Part of a small language model's weights: width 192.
Each number is 128 + 24 x the weight over its row's rms, rounded and kept within 0 to 255. Layers, rows and columns count from 0. The size above them is the row's rms in percent of the matrix's.

# layer 9 MLP down, 192x768, rms 0.278, rows 73-144, columns 0-95
size [102 101 100 104  97  95  99 105  98 103 102  96 105 101 102  98 103 100 105 103 102 101  98 105  98  98 102 108  97  98 102 102  99 100 105 102 104  98  97 101  98 101 105 101 101  98  94  96 100  97 100 101 101 101  94 103  97 103  96 103  97 103 113 100 100 100  97 100  95  96 105  99]
[[134 142 158 111 159 151 130  91 130  99  97 119 139 104 171 140 121 126 108 125 128 152 124 125 168 153 144 128 191 110 123 135 129 119 108 103 139 162 144 134 126 123 149 140 131 169 155 179 104 133 159 111 105 122 126 119 133 138  91 116 129 130 134 134 142 133 134 150 114 135 144 135 115 122  89 131 132 112 132  97  98 107 108 112 107 128 155 144 129 139 138 131  71 127 125 132]
 [114 127 171 106  92 133 113 103 112 145 142 123 154 137 156 130  95 108  91 123 143 122 145 134 137 129 141 168 157 161 144 134 100 168 144 141 125 128 134  99 114 116 117 134 105 193 150 126 111 163 131 102 117 164 105 118 102 142 121 145 121 135 159 117 179 123 158 158 123  80 121 128 178 102 140 155 129 122 123 140 147 128 109 108 120 137 150 137 118 114 180 127 140 115 102 100]
 [126 149 124 141 161 133 148 159 158  91  83 132 141  85 154 108 148 103 129 171 166 156 149 153 142 120 120 126 137 140 128 134 122 117 145 146 155 129 102 145  99 133 154 139 137 109 145 120 169  91 103 158  96 117 111  65 146 125 133 130 135 139 140 130 116 155 115 118 101 130 109 139 144 125 150 158 125 155 113 115 111 134 128 104 145 127 178 143 136 117 101 129 142 109 123 118]
 [144 114 133 136 165 171 157 115 169 139 100 120 130 132 126 143 167 127 127 136 112 121 122 143 133 127 123  70  95 155  58 134 164 152  95 162 146 124 144 139 112 149 119  86 100 116 131 138  91 137  84 114  99 142 138 127 127 125 139 125 127 157 136 100  85 179 107 170 118 156 102 115 138 198 164  64 137 118  97 118 113 106 108 148 154 133 120 110 123  97 121 108 120 147 102 120]
 [173 127 177 111 101  95 144 126 120 118 125 140 159 125 161 139 123 131 116 116 126 149 125 167 106 111 150 135 129 150 122 140 114 130 116 183  98  98 151 145 144 125  99 140 121 115  98 132  87 120 121 121 137 140 122 143 138 103 109 148 123 128 145 140 155 178 157 127 134 132 138 114  67 133 112 102 140 136 119 127  99 110 129 132 130  80 122 159 147 111 153 101 132 158 159 151]
 [ 99 128 110 140  93  86 139 130 157 135 107 125 102 136  94 121 133 140 110 130 165  79 134 105 107 114 127 118 155 116 118 131 133 118 134 133 134 146 105 130 107 152 120 139 118  82  99 151 164 126 110 145 123 155 134 136 132  70 131 105 110 157 111 156 137 188 190 109 132 147 120 112  93 116 136 164 120 155 111 187 132 118 116 197 140 149 119 123 130 151 155 120 113 109 139 114]
 [130 134 125 163 169 175 139 125 100 136 163 123 115 121 105 117  88 118 112 137 130 122 116  88 110 100 173  91 163 144 127 155 137 108 138 145 135  58 166 156 148 134 141 127 158 135 151 143 118  82 149 160  98 158 142 126 113  89 127 140 125 146 110  54 122 149  97 143 135 139 114 133  96 149 104 150 181 128 152 160 137 140 122 138 170 185 144 116 139 135 125 147 136 153 176 106]
 [121 124 192 162 151 136 127 137 103 104  93 166  85 114 153 107 155 121 124  92 148 150  99 112 105 119 111 137  79  99 134 149 127 141 144 144 136 119 136 142 131 129 134 128 103 151 145 128  75  76 121 176 101 120 141  83 126 104 156 123 121 118 126 142 141 125 132 117 114 157 129 128 101  74 119  87  57 116 100  93 160 162 138 140 104 106 116 115 140 134 168 106 116 155 130 151]
 [141 140 139 133 128 154 127 137 139 134 140 115 138 114 135 115 139  89 146 146 183 159 144 125 124 167 103 104 110 144 100 146  83 135 146 120 151 122 150 139  73 177 164 121 118 136 129 156  96 139 140 133  69 151 169 128 155 143 135 117 164 148 168 137 136 172 162 102  98 123 134 178 103  98 172  76 158 152 144 136 134 144 121 133 124 127 114 118 160 116 134 132 166 163 119 131]
 [119 109  72 145 121 122  74 152 140  76 117 120 129 124 132  49 131  98 130 126 148 139 124 150 111 155 184 132 147 131 115 120 144 125 123 132 122 138 123 102  88 118 142 180 129 126 138 169 126 131  72 129 118 142 143 102  99  96 152 121 145 117 148 133 159  86 101 126 127 163 134 187 114 135 126 165 150 147 115 132 138 115 153 137 136 157 126 130 132 128 131 128 124 186 120 152]
 [110 125 135 144 130 125 123 108 169 154 100 127 100  84 127 142 108 138 130 127 137 130 118 150 122 116  92 103 103 123 142 141 118 133 175 193 135 139  87  87 149 162 127 127 157  98 128 125 123 131 117 155 157  97 107 125  83 183 113  96  86 148 167 110 112 132  75 113 125 117 126 140 153 158 114 105 114 114 162 199 128 121 129 166  75 154  88 135 114 115 178 131 141 131  97 109]
 [149 133  78 115 195 142 132 147 152 109  95 152 120 148 154 106  87  92 115 122 118 130 185 142 116  87 113 123 134 100 113 152 126 122 131  80  97 121 116 103 150 121 118 111  69 101 119 114 111 127  92 150 182 142 133 119 152 115 136 116 113 106 126 168 113 149 158  89 115 142 124 112 107 110  91 102 160 110 106 146 152 124 110 138 146 107 136 136 106 156 178 155 177  94 114  89]
 [124 120 150 155 125 167  92 149 116 113 138 119 125  94 101 115 149 124 148 118 143 166 161 182 159 120 115 141 119 134 117 141 158 124 135  99 109  73  92 104 128 114 127 190 110 145 110 108 146 148 149 136 157 149 128 135 115 110 117 135 156  94 110 164 134 113 114 113 158 140 110 184 129  89 138 130 115 160 150 148 139 109 130 107 137 122 120 122 141 148  95 148 114 122 126 127]
 [109 132 138 115  98 131 120  89 153 169 121 148 145 149 135 211 146 114 150 144 159 153 129 143 170 106 127 106 146 105  85  75  86 172 167 102 128  91 136 154 109 100 142 119 114 191 107 152 151 118 134 114 159 126 140 126 157 117 133  99 163 115 108 128 179 170 106 119 169 111 131 143 116 130 154 115 128 114 130 123 159 133 123 117 147 118 165 132  73 132 127 129 139 115 107 125]
 [119 144 120 100 151 117 116 121 122 117 128 128 156 156 128  95 103 130 132 106 150 133  89 137 156 146  88 108 124 133 136 123 149 139 127 127  98 147 162 116 158 130 131 138 134 162  92 140 117 131  82 119 110  90 116 117  73 101 166 144 138 123 137 116 113 111 129 179  98 133 129 123 142  65 155 111 117 126 136 128 117 139 160  77  69 173 149 156 104 131 165  82 121 115 118 142]
 [118 141 155 109 134 147 158 160 142 140 144 107 145 103 126  85 124 165 135 122 142  97 149 103 123  82 139 129 176 150 107 151 134 126  92 120 102 124 124 114 193 126 164 119 151 127 150 121 118 134 139 142 105 177 148 112 135 111 124 149 117 167 150  79 119 135 176 125 127 139 107 126 158 140 136 130 100 119  95  84 117 108 110 161 127 117 122 131 131 151  93 118 130 161 174 123]
 [104  83 110  87 114 125 156 137 111 125 113 119 117 155 111 170 156 157 170 143 138 115 149 177 143 179 123 156 136 122 158 124 166 100 154 130 145 151 137 138 149 115 118 109 135 124  99 135 106 107 132 128 111 119 110 143 118  95 151 146 161 133 124 124 192 122 119 124 179 117 136 144 115 125 129 115  91 176 173 108  86 180 100  97 163 100 133 169 116 114 124 106 144 124 130 126]
 [106 151 139 158 114 141 117 143 101 123 153  87 114 136 153 157 123 143  92 108 145 146 165 111 126  99 148 126 121 134 143 121 127 123 108 109 121 118 116  91  95 103 157 152 184 159 116  84 132 108 133 170 126 102 164 125 114  93 135 152 104 122 134 120 148 119 112 120 128 149 107 127 118 144 139 125 120 112 161 128 136 112 145 180 121 103  87 136  96 119  89 128 157 142 149 147]
 [ 95 120 117 132 130 129 125 141 135 138 154  94 103 136 111  99 153 156 144 111 162 122 116 164 129 108 153 101 109 111  95 135 140 121 112 145 119 150 144 115  94  98 109 123 142 110 126 135 157 146 113 145  95 125 107 140 158 111  76 120  98  84 142 162 136 146 125 111 147 104  98 107 126 138 132 116 122 154 128 131 146  87 158 139 117 136 140 109 130 143 101  89 149  68 107 143]
 [127 102 126  94 127 128 172 104 102  87 140 169 156 183 137 192 116 130 120 109 143  70 141 169  93 120 206 134 131 136 148 103 145 155 143 107 160 144 112 100 182 164 142 145  94 120 125 133 127 117 110 155 123 142 153 145 122 133 126 139 145 154 123 169 119 135 104 146  99  80 133 142 136 137 115 148 138  98  59 148 122 142 148 154  62 137 122 111 128 153 153 136  94 126 169 132]
 [103 125 160 130 120 121 138 162 136 148 110 107 132 125 153 137 161 117 136  75 119 117 149 142 126  88 172 140 123 141 108 123 169 127 122 137 125 139 162 144  95 134 120 103  87  80 103 156 164 157 132 113 127 105  86 110 163 146 111 147 118 167 170 105 144 137 118 158 107 153 114 117 126 133 147 116 152 141 106 129  83 144  94 187 135 112  97 123 105 142 168  91 134 129 104 119]
 [101  86 131 147 159 121 141 134 101 112 110 120 130 122 126 128 102 147 140  94 131  77 139 137 123 119 159  84 171 122 143 177 126  97 137  90 143 132 134 143 119 126 141 115 121 124 108 139 140 111 130 115 123 124 150 124 140 158 125 159 119 143 138 117  95 107 126 127 115 117 144 104 149 157 107  90  97 145 144 121 158  83 139 144 128 127  79 133 123 109  80 147 142 121 126  66]
 [146  76 150 171 119 119 169 139 120 137 101 147  96 149 112 107  73 176 103 103 173 123 173 169 130 147 146  98 132 136 121 134 109 146 112 171 158 127 136 151 123 138  85 136 152 130 107 138 120 121 146 140 150 152 169 111 134 158 114 121 157 130 147 112 146 122  96 144 172 111 160 120 143 191 110  89 149 149 115 103  75 143 111 154 127 102 166  91 136 113 118 194 136 119 150 206]
 [141 120 163  97  74 123 123 150 125 135  99 118  90 160 101 144 116 118 129 118 148 109 137 172 123 125 136 148 143 147 183 141 135 166 124 143 122 131 133 134 101 144 158 174 134 113 135 144 129  88 117 127 141 170 102 140 154 106 103 104 117 116 120 122 130 142 130 113 119 147 154 118 104  98 136 124 135 123  85 143 149 117 137 141 113 131 129 183 136 120 110 139 138 102 142 119]
 [112 134 155 126 111 132 204 109 164 119 137 138 117 108 139 125 132 113 135 104 116  84 131 121 161 114 120 100 139 154 135 118 119  70 134 108 155 116 120  97 113 143 128 115 117 143 147 104 154 154 120 134  86 102 115 146 112 124 157  47 135 120 124 124 153 114 137 161 130 127 109 123 118 188 162 148 105 168 123 166 167 156 137  99 109 160 122 114 143  98  95 137 110 145 117 179]
 [ 97 114 133 134  52 140  93 154 102 123 143 128 144 113 133 138 154 148 164 131 108 161 165 141 132 131 106 160 144 110  63 100 114 143 117 130 113 133 151  79 139 137 140 122 131 100 112  46 113 114 125 131 118 115  89 143  93 196 150 134 134 126 128 154 145 134 134 126 144 102 162 134 100  67 148 122 104  93 112 135 133 131 106 101 116  96 128 155 130 147 106 147 103 129 119 135]
 [118 128 160 150 121 143 140 112 157 138 139 142 108 131  95 124 117 123 116 150 143 138 114 156 109 128 107 125 131 153  87  95 120  89 147 123 111 105 142  93 110 135 141 124 109 119  96  61 122 135 120 132 179 138 126 162 166 130 130 140 124 162 130 140 126 124 109  92 166 148 105 154 117 119 119  95 116 157 112 141 173 130 119 132  89 132 112 106 122 122 132 135 114 151 102 143]
 [122 136  99 121  86 154 150 106 132 124 104 172  96 137 144 150 124 129 122 105 141 155 107 147 107 107 141 132 150 113 153 173 120 115 107 129  81  98 118 177 143 130 143 108 109 119 101 147 110 109 126 127  77 123  84 108 166 104 125 144 134 144 143 119 138 118 155 154 103  95 117 129 165 121  73 120 131 110 130 158 125 126 148 142 139 105 124 158 104 120 161 109 102 128 135 157]
 [119 152 123  91 135 125 139 138  98 101 135 120  93  62 169 137 128 134 120 147 132 156 157  87 112 114  97 104 148 102 103 123 171 155 138 145  90 156 122 143  72 154 114 106 130 172 125 118  63 156 123  92 102 144 154 135 128 151 147 153 104 154 115  98 110 169 130 151 121 101 170  95 120 111 122  91 143 151 143 139 131 116 145 124 135 110 154  99 130 124  81 160 128 125  98 121]
 [135 198 138 135 104 142 157 153 167  96 151 126 139 113 137 141 128 167 143 132 162 115 104 110 150 111 133 148 126 122 154 139  91 138 113 114 109 131 145 132 156 172  96 139 120 127 157 132 107 128 104 151 152 184 132 162 145 128 138 147 119 146 157 124  84 145 123 103 120 124 168 153  98 149 120 129 153 110 133 120 163 126 139 141 150 162 149 160 121  97  63 178 111 137 151  97]
 [120  97  75 122 141  82 156 160 152  99 138 117 151  99 189  96 111  93 138 113 127 136 138 112 114 139 141 117 135 113 205 114 155 107 101 154 105 134 145 185  66 151 132 114 124 146 142 104 139 137 107 123 133 127 149 141 129 146 132 136 171 155 134 120 132 136 145 137 162 110 108 168 153  91 136  95 152 135 125  97 140 128 160 164 132 131 122 154 149 151  88 164 141 144 140 125]
 [142 108 129 139  98 130 119 151 110 135 135 135 137 145 158 101 139 122 159 118  88 127 204 144 170 130  97 103 140 104 143 158 156 133 125 127 165 101 159  90 161 136 113 121 143 121 137 106 120 131 125 148 147  98 118 126 132  97 106 123 134 165  98 128 126  98 157 187 135 123 135 133 145 172 130 143 118 135 174 121  99  91  98  91 150 128 136 168 115 146  88 120 145 123 112 107]
 [147 159 155 123 142 112 139 121  88 146  94 131 104 112 122 136 127  99 136  90 155 147 144 134 152 121 137 152  97 130 140 129 128 165 136 115 193 107  99 146 134 140 169 127 108 161 104 108 151 141 166 144 127 126 100 120 132 128  75 118 132 106 112 130 140 202 118 128 154  84 115 136 119 147 164 142 144 132 142 160 107 104 132 116 163 156 127 140 118 154 113 132 160 154  96 147]
 [138 146 103 142 222 155 141 121 113 186 134 123 152 135 124 121 137 142 173 137 143  96 127 126 131 135 115 159 103 138  78 149 129 102 137  92 130 130 134 174 118 123  97 154 109  75 122 116 124 140 152 109 127 141 118 134 126 132 107 105 111 154 133 127 141 148 134 128 192  82  93  97 145 163 149  98 124 141 136 173 121 125 150 108 159 157 107 123 136 172  84 111 183 132 125 138]
 [125 112 117 105 193 122 156 124 179 179 107 152 134 132 124  80 163  97 131 120 121 107 138 116 175  97 114 126 116 140  87 148 116  85 133 160  94 127 130 160 140 159 105 115 131 142 133  85 143 150 127 137 166 114 134 116 115 135 129 117 144 152 115 161 116  92 126 115 130 124 145 145 112 145 160 113 112 110  97 111 148 126 102 130 119 121 133 163 120 141 142 115 152  81 127 140]
 [140 169 140 126 135 153 142 110 154 111 134 170 167 104 144 131 162 116 121 184 164 196 139 117 123 110  89  91 104 143 128 110 132 114 135 130  82 122 109 107 129 132 110 120 109 100 131 165 131 149 128  94  98 149 133 197 129 123 133  94 129 162 125 117 157  72 117 107 124 134 145 144  62 157 181 136 164 136 123 189 108 134 111 164 119 107 107 153 102 122 146 117 140 141 132 100]
 [131 109  99 111 120  96 157 129 122 140 112 112  81 121 107 101 135 123  98 130 142 120 118 108 141  99 163 119 146 125 112 123 121 106 132 154 154 139 103 152 149 104  99 170 119 146  81 132 121 153 124 167 121 126 117 135 109 115  83 116 115  86 116 160 159 145 128  96 125 111 104 130 100 121 171  91 131 110 160 129 103 124 137 135 147 118  97  85 138  99 134 155 137 126 142 172]
 [144 154 138 147 166 142 114 118 119 114 126 145 102 113  84  78 152 144 184 143 139 113 127 146 172  40  96 138 127 144 122 108 104 107 111 144 124 142 133 129 126 121 138 152 146 118 136  94  72 111 129 125 165 134 121  91 119  91 115 127 128 147 137 118 149 127 125 132 125 134 103 125 148 105 129 136 128 103 159 110 160 122 158 138 134 121  86  73 117 137 122 120 150 196 110 121]
 [110 127 108 112 136 154 135 109 134 142 130 143  84 129  85  82 150 132 158 129 124 140 144 113 131 118 119 102 131 169 132 134  73 161 165  95 114 165 107 117 121 109 152 137 136 128 156 180 156 114 114 153 115 154 118 168 103 150  85 142 140 124  96 113 140 159 156 112 112 165 107 151 177 141 106 133  81 113 111 151  98 131  99 175 129 187 123  92 117 117 157 150 135 137 130 134]
 [164 142 146 129 138 139 107 106 121 188 129 132 152 145  99 132 113 139 103 129 112 146 105  98 144 119 110 170 121 134 157 103 131 109 115  91 156 113 137 141 190 135 124 133  93 124 134 124 180 136 122 147 131 177  96  91 125  73  87 136 177 163 107 152 117 155 118 171 109 146 137  96 149 139 128 176  96  67 147 140 120 168 149 134 131 138  99 143 151 161 147 135 117 147 110 118]
 [116  81 191 188 127  97 120 119  87 135  94 148 115 130 136 133 117 117 144 155 130 101 102  95 136 100 114 112 111 109 133 134 129 153  99 128 129 118 163  93 115  82 121 102  72  98 108 116 114 130 143 109 136 131 111 112  55 126 170 131 139 116 113 111 160 111 116 107 130 127 106 104 161 125 121 135 114 135 145 107 164 146 113 123 162 140 105 104 128 128 123 150 110 166  93 122]
 [173  83  95 149 175 105 118 153  94 135 123 117 137 143 129 137 183 150 105 139 124 126 104 111 126 101 122 146 155 137 129 154 146 130 110 119  70 100 108 149 156 134 139 114 121 154 116 111 121 125 150 160 155 115 143 129 107 102 107 129 122 105 104 127  89  94 169 132  95 100 102 142 113 142 138 133 123 107 131 104 118 118 176 115 104  92 110 168 133 109  97  82 121 147 149 117]
 [138 120 115 100 141 156 125 205 124 142  61 132 125 101 170  96 124  97  76 155 141 141 110 151 112 165 106 148 125 122 133 110 113 140 120 164 140 121 129 115 146 130 135 104 116 112 121 131 138 128 139 129 105 124 115 131  87  96 180 102 129 156  78 185 127 127 137 146 126 123 137  92 111  77 140 125 180  97  69 149 177 159 119 107 152 115 134 141 148 165 133  98 148 157 134 148]
 [113 107 106 113 170 175 125 150 172 147 148 137 111 170 122 127 127 137 107 143 135 126 177 125 121 134 127 158  97 141 129 129  90 141 129 139 151 118 108 123 103 177 135 111 163  79 151 140  89 115 147 163 128 186 177 132 102 140 137  88 104 111 125 134 152  95 106 122 131 120 129 126 170 144  99 152 123  90 100 163 119 159 128 138 145 160 128  81 135 131 129 132 119 158 127 111]
 [ 98 129 122 161 156 157 125 112 113 141 162 146  97 157 137 129 157 113 146 160 123 112  85  96 132 123 127 132 110  95 105 125 158 166 148  96 121  94 126 122  80 134  94  97 124 143 122 127 152 186 129  96  96  97 140  87 143 133 136 113 179 103 137 129 136 145 131 161 166 119 144 131 114 109 130 105  95 117 140 149  97 113 128 103 112 160 139 121 135 109 109 139 154 138 134 110]
 [136 147 106 104  96  94  97 148 185 121 131 115 126 115 157  88 118 109 160 170 157 137 100 121 122 147 107 106  89 117 107 131 100  96 115 155 141 115 143 117 129 110 126 126 137 111 122 163 105 168 135 128 122 133 132 137 119 118 142 111  87 136 120 137 100  92 152 156 147 149 126 143 145 142 112  98 126 130  82 125 127 166 138  98 110 145 112 147 113 103 124 138 115 115  75 130]
 [150 140 153 164 116 114 134 186 169 141 100 137 154 120 109 134 168 112 141 117 159 151 158 140 154 189 144 121 159 113 120  67 133 118 182  87 124 113 138 145 128 100 136 128 159 150 138 165 147 137 150 114 171 130 142 148 180  93 121 109 118 138 117 147 105 154 140 108  88 142 142 121 126 122 136 114 118 116  91 127  97 102 111 122 164 170 150 119  92 134 126 114  89 120  89 185]
 [187  92 137 157 137  93 123 151 118 172 106 129  92 157  84 136 141 150  92 111 152 114 115 119 126 105 129 140 119 136 129 105 130 110  93 118  92 130  80 150  98 130 143 156 121 142 112  58 150 126 165 147 116 105 140 107 118 126 116 148 111 177 181 129 140 164 142 117 114 187 141 138 114 127 147 168 151 106 142 174 126 145 148  92  96 126 122 147 133 150 116 137 102 158  84 103]
 [116 153 185 120 111 113 124  94 161 123 124 138 158 113 102 162 163 165 165 106 110 116 149 121  94 122 123 120 131 138 123 133 126 134 133 110 117 124 155 145 105 125 104 134 100  80 160 143 106 107 135 146 131 139 122 148 103 132  75 143 141 126 170  87 126 117  91 140 151 100 151 149 165 164 155 132 114 142 128 113 146  92 143 103  79 141  99 122 163 122 108 147 102  99 132 167]
 [137 102 125 143 155 119 121 140 119  99 105 138 122 120 154 118  90 103 138 119 109 168 148 121 119 168 136 147 150 147 119 123 108 115  82  92 145 128 133 154 115 132  97  79 108 175 116 151 125 124 128 111  93 115 115 119  72 125 143 150  98 140  95 164 114 115 141 154 121  96 114 101 108 155 110  73 145  90 119 147 124 152 103 131  70 125 109 169 137 103 144 131 121 183 120 129]
 [111  92 106 122 132 114 119 139 113 123 107 152 130  91 115 121 120 129 163 149 149 117 163 112 122 122 160 147 125  95 116  99 150  95 136 160  98 118 135  82 182  98 108 158  69 132  87 116 112 116  95 171 118 156 149  88  86 118 150  88 136 159 125 122  69 147 112 122 135 139 144 138 126 102 139 132 113 158 111 129 117 124 112 103 161 131 156 127 131 134  89 144 118 133 143 126]
 [ 66 155 122 117 118 133 142 156 129 164 127 138 154 140 162 144 110 107  86 102 162 123 132 164 109 132 101 135 147 103 136 118 125 142 108 122 120  97 129  73 125 121 141  87 165 151 101 122 119 150 146 103 162 112 100 120 135 164 149 124 134  77 113 164 164 115 125 139  83  81 156 108 118 126  69 134 118 141 103  86 104 121 145  99 158 128 160 155  96 107 108 115 139 159 116 130]
 [126 156 134 175 105 117 116 111 162 141 135 142 124 110 112  73 118  97  96 126 130 126  98  92 116  92 123 139 116 124 128 154 134 122 143 124 123 151 106  93 135 166 102 109 134 149 102 147  94 146 171 159 133 119 116 141 159  98 125 103 143  77 171 102  96  79 109 125 110  97  89 132 165 142 170  81 158 132  67 137 118 134  89 105 106 138  95 102  80 152 159 109 177 122 111 185]
 [156 175 110 121 138 126 129 159 145 130 134 160 129 125 135  98 133 120 167 147 143 156 162 148  99 107 111 127  92 118  88 118 101 141 149 128 159 104  94 155  93 104 143 121 140 128 105 119 116  88 141 160 130 177 138 118 129 114 119 104 135 150 136 165 140 132 111 132 164 119 126 143 115  79  92 102 126 115 120 141 176 100 116 145 121 147 157  76  92 126 169 137 183 169 120 192]
 [102 119 102 120  71 121 121 114  97  89 103 117 110 108 112 101 129 116 113  96 111 120  85 123 111 154  95 160 114 115 141 151 107 136 112  63 110 140 144 115 135  96 158 101 150 100  97 165 133 158 126 140 151 166 150  92 149 110 132 110 112 108 102 130 187 142 133 136  34 117 101 143 134  95 115 131 150 132 126 129 128 130 101 128  84 114 126 101 121 124 134 144 129 150 103  80]
 [124 133 102 149 138 140 139 124 130 131 115 132 131 192 134 140 176 121 142  95 109 105  89 153 113 144 119 157 117 145 133 120 135 170 132 115 121  84 115  78 126 115 127  86 157  91 103 135  75 139 133 142 143  86 126 111 114 119 101 111 112 118 135 128 106 130 139 112 145 140 132 101 146 117 132 156 173 153 140 117 148 126 128  83 147 106 136 184 111 140 145 131  93 123 122 140]
 [110 101 119 121 110 132 114 116 125 131  90 167  82 109 155 163 110 146 168 113 117 170 149 120 135 149  55 112 113 125 138 124 155 166 116 147 133 128 112 133 122 152  88 113  82 174 104 124 139 100 148 108 102 105 110  89 111 167 146 162  97 155 147 172 138 109 149 154 137  97  77 119 140 109 161 128 129 131 135 123 140  94 111  91 130 121 114  78 133 117  86 111 143 103 142 139]
 [137 131 134 103 114 132 132 145 119 145 118  95  90 133 126 150 110 138 126 119 106 125 183 138 124 135 107 155 137 120 117 116 176 153 125 168 104 139 156 115 186 127 112 150 156 171 122 129 151 103 109 150 103 130 119 153 131 140 112 112 105  99 133  83 127  85 118 132 128 132 161  88 148 112 143 148  97 129 119  51 134 136 127 105 172 110 118 155 176 114 105 123 140 107 163 163]
 [136 141 125 105 127  92 168 121 143 135 114 143 166 138 163 161 122 132 101 157 138 117 114 136 129 108  85 125 156 103 139 120 126 148 168  89 126 135 119  97 136 137 114 109 108 124 107 135 152 144 116 123 132 171 159 134 124 165 100 157 130 121 106 176 107 134  92 123 102 130 117 136 157 166 145 151 115 130 124 181 192 100 130 132 148 131  91  88 152 111 122 185 152 124 133 161]
 [150 115 107 112  98 127 136 126 107 108 157 114  91 104 119 186 146 145 151 139 151 102  99 116 135 166 108 110 145 118 182 144 144 151  89 135 160  89 167  88  87 140 129 130 135 134  94 137 124 100 150 112 135 123 141 153 127 109 123 125 153  88 134 140  81 150 121 124 100 141 130 102 140  93 116 108 142 142  71 155 118 121 107 170  83 105 124 142 125 112 160 128 130 100  90 139]
 [159 116 158 189  91 145  95 126 155  90 101 134 102 112 116 115 135 111 102  88 178 151 107 120 146 139 101  98 109 105 149 116 139  98 142 125 130 166 123 160 124  82 135 160 146  94 136 113 122 158 127 146 172 151 115 134 142  92 141 172 119 155 117 142 143 123  82  98 146 119 116 119 142 133 103 101 126 131 107 126 142 110 160 153  57 100  88 138 139 104 170 140 142 154 110 110]
 [137 146  82 133 112  62 117 117 123 135 141  79 137 129 119 148 139 153 169 132 106 121 140 125 130 121 121 167 151 126 140 177 176 107 138 113 131 137  87 151  98 148 180 131 145 164 134  88  78 122 133 154 140 133 111 106  92 175 121 109 134  81 145 106 122 139  87 113 136  77  90 135 171 166 150 119 126 134 101 106 166 130 116 132 155 121 150 117 147  80  87 140 145  69 110 152]
 [ 88 104 111 161  98 125  89 109 159 158  93  86  94 172 144  86 143 155 173 118 132 121 121  79 109 156 155 104 147  99 133 158  89 130  77 134  98 159 135 128 127 127 100 174 128 117 135 122 101 110 128 119 119 133 132 110  72 127 110 132 128  96 131 116 142  78 156 111  84 129 150 119 137 173 129  76 139 136 162 155 135 123 124 109 128 120  88 130 148 152 107 111 130 126 114 130]
 [130 164 160  94 215 107 117 157 112 100 128 116 194 111 138 116 128 138  76 152 105 156 113 144 145 125 124 163 133 151 115 104 145 122 126 138  92 129 157 106 139 132 136 115 113 130  99 142 182 134  98 113 116 139 148 141 168 121 112 116 117 132 115 167 119 110 135 110  98 126 136 146 104 139 150 122 132 116  89 110 138 163 118 147 159 164 108 149 120 144 144 130 138  96 121 142]
 [155 134 143  81 135 139 100 129 108 108 117 114 159  96 138 140 131 120 142 141 100 111 117 127 119 164 141 113 148 121 136 111 131 103  86 151 127 143 115 157 164 155 120 139 163 106 108 127 121 135 118 124  89 149 125 109 109 103 155  95 131 118 168 120 106 120 142 161 149 121 144 165 128 154 157 151  95 121  84 141  93 105 130 113 111 134 143 131 109 116 131  79 140 161 151 123]
 [100 104 113 104  67 151 116 181 135 148  91 102 126 127 136 145 115 129 131 112 146  98 108 147 139 171 137 114 104 138 168 129 148 139 159 141 133 140 124 149 145 137 156  82 106 151 151  97 130 103 122 129 175 109 126 114 124 147 174 152 118 148 185 130 116 164  86 150 146 143 119 105 150 164  48 143 156 182 106 148 141 129 123 120 143 158 117 127 150  98  95 121  92 129 134 150]
 [169 118 131  97 144 142 139 114 108 111 132 149  89 138 106  86 143 120 122 132  90 139  89 110 109 156 114 150 126 129  75 153 124 103 114 132 145 132 130 132 158 142 128 140  71  91 158 142 169 120 144 118 123 142  99 135 124 144 105 116 109  95 112 131 107 102 171 116 140 142 126  96 150 108 148 119 125 109 136 149 141 107 116 161 122  89 154 144 155 105 123 126 133 100 131 181]
 [ 96  95 155  98 136 142  95 120 102 188 119 119 132 160 127  94  64 148 103 103 175 128 127 166 161 146 122 175 116 126 151  81 132 147 112 131 116 125  98 117 133  95  88 155 126 112 142 112 120 102 113 135 131 140 144 142 128 102 137 120 118 199 122 114 147 150 150 137 148 126 122 104 178 149 141 148 138 155 126  77 136  87 116  96 148 131  96 141  81 162 139 158 164 119 132 105]
 [140 121  90  91 123  75 126 144 112 146 144 133 108  54 143 121 105 146 163 104 125 113 105 129 154 134  93 134 120 133 151 123 151 148 135 147 125 122 127 147 144 158  91 106 143  93 134  94 151 165 138 120  95  87 105 140 116 138 101  91 155 151 126 107 174 118 126 123 144 155 111 124 128 118 128 159 117 138 127 138 153 110 140 117 171 126 186 159 111 115 135 175 124 157 136 126]
 [112  94 123 116 148 158 142 157 134 136 142 113 105  81 134 106  88 154 109 137 131 144 159 153  96 119 118 128 150  87 104 117 111 154 146 132 106  86  95 122 103 124 101 122 105 150 106 117 100 105 134 185 158 133  90 130 153  98 143 108 144 158 204 122 160  74  99 119 121  94  48 110 105 132 123 132 171 155 155 133 137 140 137 130 120  79  94 105 129 109 134 101  83 114 129 147]
 [109 111 163 149  85 147 124  76 152 102 116 183 152 181 104 142 114 113 108 139 117 129 174 124 156 133 158 178  99 105 107 133 119 142 118 153 118 102 107 141 146 166 132  76  92 115 131 116 163 132 152 126 172  86 138 117 128 137 157 114 165 115 126 106 147 166 124 107 125 111 132 125 149  82 106 147  90  86 117 124 104 130 149 117 154  81 123 154 180 156 140 125 141  82 119 166]
 [158 129 131 160  97  90 127 114 146 160 137 133 106 140 143  97 134 183 143 129 124 122 166 152 117 137 117 113 152 175 103  87 123 109  92  97 161 105 122 165 121 149 157 146 111 127 121 102 124 110 103  97 129 139 122 144  75 131 167 117 157 148 105  96 139 110 146 157 147  58 126 151 113 142 123 143 105 119 157 161 147 114 151 149 138 156 143 156 105 161 113 122 101  84 135 101]]